Part of a small language model's weights.
Size: width 384, 6 heads of 64 (2 for keys and values), MLP 1024 SwiGLU, 14.2M parameters.
Each number is 500 + 40 x the weight over the matrix's rms, rounded and kept within 0 to 999. Layers, rows and columns count from 0. Numbers have three digits each.

# down: layer 4 MLP down (transposed), 1024x384, rms 0.118, rows 115-154, columns 144-191
# gate: layer 4 MLP gate, 1024x384, rms 0.12, rows 116-155, columns 144-191
# up: layer 4 MLP up, 1024x384, rms 0.125, rows 116-155, columns 144-191
down115:542500499558459572410458515561544561503480516515522492526514454516465461455510456553458524508531509340530454436491529482493512507472555507478515
gate116:484521489462533508502511479534518496495485496547509585495519534515531532532486508569527587558470472476503475552487510456468526453424556526519497
up116:507549532471467490536536613483435509461522437496448536475558526447439513486502534520449476498411505499561443530557450568455507551530485494501541
down116:467509537495598501509482512492452584441417461470495477509516490520479496490516520546529401426518469500498432558490433506557491505513532479511525
gate117:510503471450494571414501452405476528494507436509465555519487471511545495523530517500550560483440430498485541500481449520481554533459501519501504
up117:456512477568446506540471508450452487540493512485533476469527503533597468415543551525494520483595494404529498497483518496532495520526556551509482
down117:459523494513443479459494516434515497497533486501495551496531534499476560504459499529519449534502443481528569466505382532525533497522377469438487
gate118:513512463482523510447499486494415531615444492506502469533527449529471460522437525613542481494546524519503508567476507511541544508536482529490456
up118:471448474519463532498515518545484543474522476505535479526593516500507483594493603498526547510525484491546490555456485479458545515528489494502491
down118:513479480501480481510491509572545468430487486535414558435514486510483532492496553486469505449465492503567518374496440473479503521487526515481523
gate119:483509455510617548543433545500449472414461444432508458473543557561630481415438506452437588444563521468422471464558560483533491535499494511565449
up119:469533485530497504500444556532514551478401513458497492491550397482547470496532497416532510444476514433475485531492489559372477504512446455498498
down119:467516457534450527513499520453467473460472511472507492473504565562467433497500523442489577534483505473486431499526575449522458530515492556537499
gate120:413465538451535482497494436489517532544483498534467443521451421491496490408489467446471490585467505467460483529451528527518558585441527478486464
up120:477498513453491428511522499485533547471458473516542407486494521494476559516588468505523530521457469521508524520536427486434542514429473447487404
down120:431500554587516537401437520530474428486425472454502548552581527532473482516430501506515431548485581541592510484518467479514505539483509558434491
gate121:509494457466416563544492457513521512529521442490495483499494580534527456518524515504490432538500465494481549486484470460456470527523453486470551
up121:473458530464503501448535524493500499508550467511471490491446482489484454514543529523440489444519509548520515468519509502506542501550486555498473
down121:503591479532542454546529455507584498499462565477487559475470544517490457458524424502525510545489443444587486430492529539486481508474585545607569
gate122:478542502467517443504479497468471484526448487472551502461560546521419468427526451451539502496446465514518475482471511557496430490505535509464520
up122:474484523533526526469495518558491512523501434539442449528518459481573488546483549537499433486539519485483528454482488511530503484560526496481535
down122:483483483492548546476543377493506523522458529512494495527502527492519512477533482554483509490516463508445522484564451503417547533478471409468450
gate123:474506560521456581469511477524504492493480554544555598515479517523512511518520495527515467477432532512447486499423506442527496474498533484483512
up123:546498530495535486431519503499482573485517543489538467479517430475532502467472452534458547463554477550530479507480438515452540479454550554509523
down123:489503470504471481515494514568480481460509470469529499551472499478516556503426567408444518519457536563572516488503486543515529488513451476443416
gate124:492518460519442458500569516427562468472509614464464489512507522545561493506486547497481506522416458537521441515516502530497510476534467478494499
up124:541488521499456495474507601482492475402506553503430505481458463527568494554470588526482484564547567543481497493491460524525531517508525510453486
down124:457504554489468476531478444472524466514531474485474458569532488548486435499492410495494511511469555493568501506514570441515469472483526505479453
gate125:486438544536514545543548487466457528544475527405500515502513490439503469506574429435464418562489476513469490472472419515504432454527472570526554
up125:511383551589504475524533511539519492490468504469459500535484464545491499585531505479565522541426494464458524531410479454411465545505570559502473
down125:430534472529539470551459385513482553470532491504500567482565487469404496522454516550486479487486455506489445513519546458503513510510514457453457
gate126:473545432471506523482552498492478411456475501546517605535464513499501531548547516500443499485523565460461467494484489511527516481530554509474469
up126:479464547448511517502457502510562468599467527536448525488523453421488510511539531521471490482459580434536485509430475578478541489414495483458550
down126:479473518457506491426444470496485486526438448459466508589563445469472447492462566474450493510481540516529528486500440489415524565483457428478455
gate127:505457474485476535450390489470507505504475481500512505424454572559499495496492519519469524506525513487515445513448476454479511498512491546527479
up127:512511524526499552436388504469543461582488534410493566423499578578408487449526451551469511465519510426537530530516522456490574499457455580530487
down127:506472520449523499445553406485442463533547541502548517457505418515400479483504485447535532407467486539516521478452548513546508600481485517530519
gate128:476496449522532559549513567461472599527493456528484528566514570513501478501486601510497409547509500499527514550560536431463465490480472489547481
up128:517521464467470487562530552534469527493513617494481488426448531553497480534462508550438519472451428532482404502499449523489601495520476532426501
down128:471548504560540497480552487525478490465481451529500529503515531483469512461487519464533455514483499504489558539500490443442459525474528478567574
gate129:476477536486481500463496498465440404394494472576440575493551483493473514484491491469558539469469455561527450538553566517452457486474416531550500
up129:543504503483470487514482551494531479507531548432579503502526488447486584440439512439484511520441469543520528528495501435461479470485514445529492
down129:493530456487535466438482576548448544553587548472545595576454507476529452538503445415515499465546482507513493523487472524516447440508536510435478
gate130:517490473438477426562610454510533524540441445494582498505546483505491433598494448553471538535486504494542467543485554524525473452511489505509468
up130:473549459420504512439569545540566484489507503527488490528491502569439500499459466608433481476541562583435475507442445461420465414501460526472576
down130:548515525490479556534490492594488470513415498500441484512451537471534441488522461510508502538487498384572475456469522486502526554419502419495545
gate131:455504418504476474405367360497468568468543499509422521508499466551414457435506446497500483511488569529556491411563494505468509402529514528543500
up131:587502461420439453533443477450511529463523563573487488506524480500504477537513492555457534450510607483436492498511523478503526503491499484470501
down131:508506527476494560499493593480443539489484518516574468480519533431525510609420492484511496527511498471550541544518506531525496514560498435519491
gate132:457482534449417472474463524529503536531465489551529486488487440477522511513468491550489514443531515518510479548475527502471537492489579471487430
up132:511542478552451459520546478450535506451449551486502570510462416565523528493494423485546524512374468500481532501512453520542495531514463453528513
down132:523475487515464493494544497464488517484474420495500515494494455466584494469437484468563504489459448546553572505544499544576453418480545505527503
gate133:461481499537447490548492526500495463422531522490379499540495488554486567507463503507474504512511438490535529508583516464422515453541543523495507
up133:476556465541494550437546530515531501559518522522497474465481510512539531469429515566540477552569540498536483512483498500486529492484456562571435
down133:462488435470564448443469488466486512531381511465547505565498506430505416533599550462483445499479565519451493511548503553533533418561539501531534
gate134:475476513423525487470446497470482567517509494508492514483475479549579447549434472462485481565446509529505524434540487498510524551451562563461450
up134:522469507531439456517527536449515536497535496512494438420525445508538501481472468483426525511509546548477491506595550431472470511481511494516441
down134:523478484475496414468508453556517554506584438489465421525563515478525532526444528491483442497511506556490580461527505525439578554448512497528500
gate135:573521536557459491449420461538501549559425505507530479477491419476555474553459508574553527520465535457527556540461552547519393499488515522496485
up135:476475503504531468521530498492466535512458521486516539522488482512489605431492495438483452455529514527486548527600535494513535550488492537541554
down135:522454494502567605497486578482487502473542509437544530514495411452548488474550530481494515524523606540511487484475553521519519460558497548446451
gate136:410498512512502472481500535475538437522566504545506437499517537502498472530499532508500504493505479551488492481443483468563575503452480519431467
up136:472497438532525508516526533423534505482470517459529514469452528553487458495530489482448518443545470484487503473532522431514582453503541468481533
down136:530506517454509489537524481477472513487529464551508529530528454490523520485519446465494450503547496430531472518466493513536522558525451383514522
gate137:556431444496499589531505568508480498470567574489488509510513457422458528448482492489423528542468511481496472459515506505501522520465463454510473
up137:503447391495460582492465517490486542464593483557465473470465457526443459443470567509431533540516426483500443495485528503488498503447450398443480
down137:449509539486557482495493499481456503510501490529581458538520506536514487581512490507531431433504570499510539503474502460489526505506570531559531
gate138:434487501487501461529430501466507520501545499535430579555501508519525516505483474528587430509443452467486509426472519513498541457388457421523489
up138:492459494553530592492517482458524484494416460491479512484488482478468422502468448496495588540550524543470451545508515524531530534456479466472486
down138:456517547445437426502572450488452494501467477490521369399463533501508523516432522460414430478552445580526415417558484515471440508521491467463538
gate139:540486502512498495549491521478485509454518460497539473443533549513511503518491463536480463518459472471514482470577488512527434490576455505490527
up139:515539602503435486517504526531438475472479458475500486460507512456535520491438399501480449549496538512470489529489526508504435567506468476457511
down139:474446531495501501495527547491445476482495500521534507557527441488517457574440455523512547423500480579443522482470537561524559503491464466479518
gate140:612478475551496514526469487541527447507582498508504617563537514529541569530581540402566438493496462512492486522483453482473440501486462470526493
up140:545462461514490511465501455515506450477574493474459568520600401508500625507589486421543449541530472526528482505517503498525512555507482502468521
down140:491471520510497531434551508496491479489554509467487436525544479545563482521494468517519528537531527534469505497496581523484482588465556484479476
gate141:519493556558459519541501415450522467439504434521567472488539492474501442626476513402518509576474482472514507571494492491482521581579511503518511
up141:522562506483497546413536588422504464525491492486521487506413444546555539431556555501430497504530516511475502520466541476462521485495545523453490
down141:569522511436494501474502447519514517504527504513471525428535463473542533551504460533498526477495543509508561505493546552436540473502455465484476
gate142:538481530490513502544505476513487495538463396501547488497528476451510491471478572486494501505551431509548497458511481494452430485489524507418490
up142:466475516527486484449505514531527454445481434510443504538461571453516519502538461544532517490487563493485480533572527518475523412523496508479561
down142:525555501472523482486520541524496432535542436582598454507505521463540486463472480520432470445508564487485469491586489468470446417497437477481530
gate143:474529543545467571477511428519496531528540444432530466483497416426446558467534474560474415473481485512513473557530498543545526515621483395534492
up143:501521490508497508498472443498434546520509565554453504513521464495511510490506519503527525467555525510526483451476469434471493528431502516446463
down143:543487495569487487469494502538505453496468518548606512591481455493533523503464434477528466480487471487516533403462492469515493499495521551534465
gate144:470508505445495570492558493425559577480471509525529458565491532554514525541529494600522544475515450479499468506467484523493522437476543518514457
up144:535486528508493545449558387469500494471534518589461502457479565496448500472448499516538473526487475480560517503510570530539437465485396510571486
down144:560525551471498527502502546517477481558462506437567564460581467484533606482515444483458441466461525482508503493492400495440459466441527493515414
gate145:492525496521550518525472476438515492487522508421510480510517473537466470394543510548484492485534525457485509528551467511467510472466415486491481
up145:559498524506506575511510463473500464477499527443394496478473508527503472474532508500461563534537529449521541509488459542523535495398457429512505
down145:478526503402465517565568496502535413505451453467507561494460468565488523552432550462496493475560555517484495438447511418503570543438461519553505
gate146:500486447521567477505551521444508486371449594509492496517440595535526533508518558574575560558539446514511441480490589414501548541434557528490542
up146:467540455505481559451548618422471450528509545536478581533450504514408513549505465482519489487536570489487433490452576458565527463559536495565423
down146:428464530464465430530528525484546490489454526519436523518487461486511513569442467485486474424496437427456501502505528497523471559501562524517460
gate147:466568517501553460532467449538533423506543464555542471470503460445486480513541479482545508516445548464507477515543555520541493469458473560436531
up147:567505600489492545518486558505503482460513414503522502454510488502581531535483492514483543498554528548543499479470518478499505540493516498479526
down147:504474470473450565411525438444567409510501431483514502553479547525510475584469525464481512559540501481530494506478474424497450497508522509488486
gate148:558508537536469532514487518475499500503536488565447504554469593543488425455457492498534553488515538499579438570521545508527534465545519490441540
up148:544483446489518489558516501503449485422571548541484533545521555498573491511509481541539511517469491551545488539504465504456521476444454479521428
down148:447518491595509555525421532495446507528514494557545502544501556520499476444491459464539461492483541524530434595497480484488493462488412509472508
gate149:561419547480458461493515411447514486449558439514535526513469443482489487552493497500568515493464489494507498528595459487524472527498539422484528
up149:513501442498512554450423500536544498537536452477480484426489451488510476489548510533533493489485468507524505493481502586560480501429481559483474
down149:490507482475439600499536452526486446439434541529473500441492485542492511523453477542504464561468495508509535483526418511493565507482527406515514
gate150:496487436511501493382562515487485451487520505473553468530479508485573510585600444544452480516535461529531467532526478411536499481525472546491491
up150:481496468517550518444533487495469489454473495473568485531566525516495548628528498462535490476558467554450458511502444417504568546479495498426495
down150:495477517466516455478453445514515454560480421444519512485483454465476536478507509494501539451493418491438483505471462498446477480457393487497484
gate151:478540478518474511569535469526531529578437442527553581525494532489475465522551538527485541470532483466427486517497550518461498473522453508485471
up151:465632491504535542473525502477510469488570489550480534429426530519464538533487524513564520503431540491427518482572528509457430544493528486484533
down151:487535467508522468491496457488554519511454424546505495415444532499401432496492545486445459528571475444443490600458429567498534555530472559499490
gate152:531447503561577542444462468460472477557467472512500436497489588518511500500469465582576538489507456422614447552472502573461469588548545540495451
up152:474528520552495495537531506484537504440438545515534478510481553535485462523465497524550462554452465513490494503489583530526516488514534503552526
down152:454457449440504457568515492495436461470495540499465489458577485496550598546593508451500465507493484459492485567474468531470535585425502433457491
gate153:561457461553527522480487567490552490509467504452486540482562503506376492562523485520503515469497555469493459495484545475469488518500429522451494
up153:562469520486501493370485488513532466474513458513512517492441518526483526486519488500537423455517457535469445421473508496515437556536506535482454
down153:463540482515474455494499532519504459450512566464504524551545508443462610523540595501522577504412442549514590496470479513464458487566540514484439
gate154:571482462527531489478455530500477507470527464522540494457563500563512453562563501497548562464539450473477470529497464537528497508513499496479551
up154:552485421417561487484448518510467507485497496506486498459587510434436408480518524438509590426542494528473487511588490474469506505572522508502515
down154:547558473485471529534492499524549570490508515449522543482501478531496453468535509515455407523572501473471471548499474495489436523439451423459459
gate155:534539483485489510431513398470528534508520481496468501451539526497550462479504556584514539482530533477499483502485483524511472534450527576473507
up155:513441490474528518538452398489512503481516441536453467593488457469565536432464477507499475446526512486415534550506512500491485522518509385553503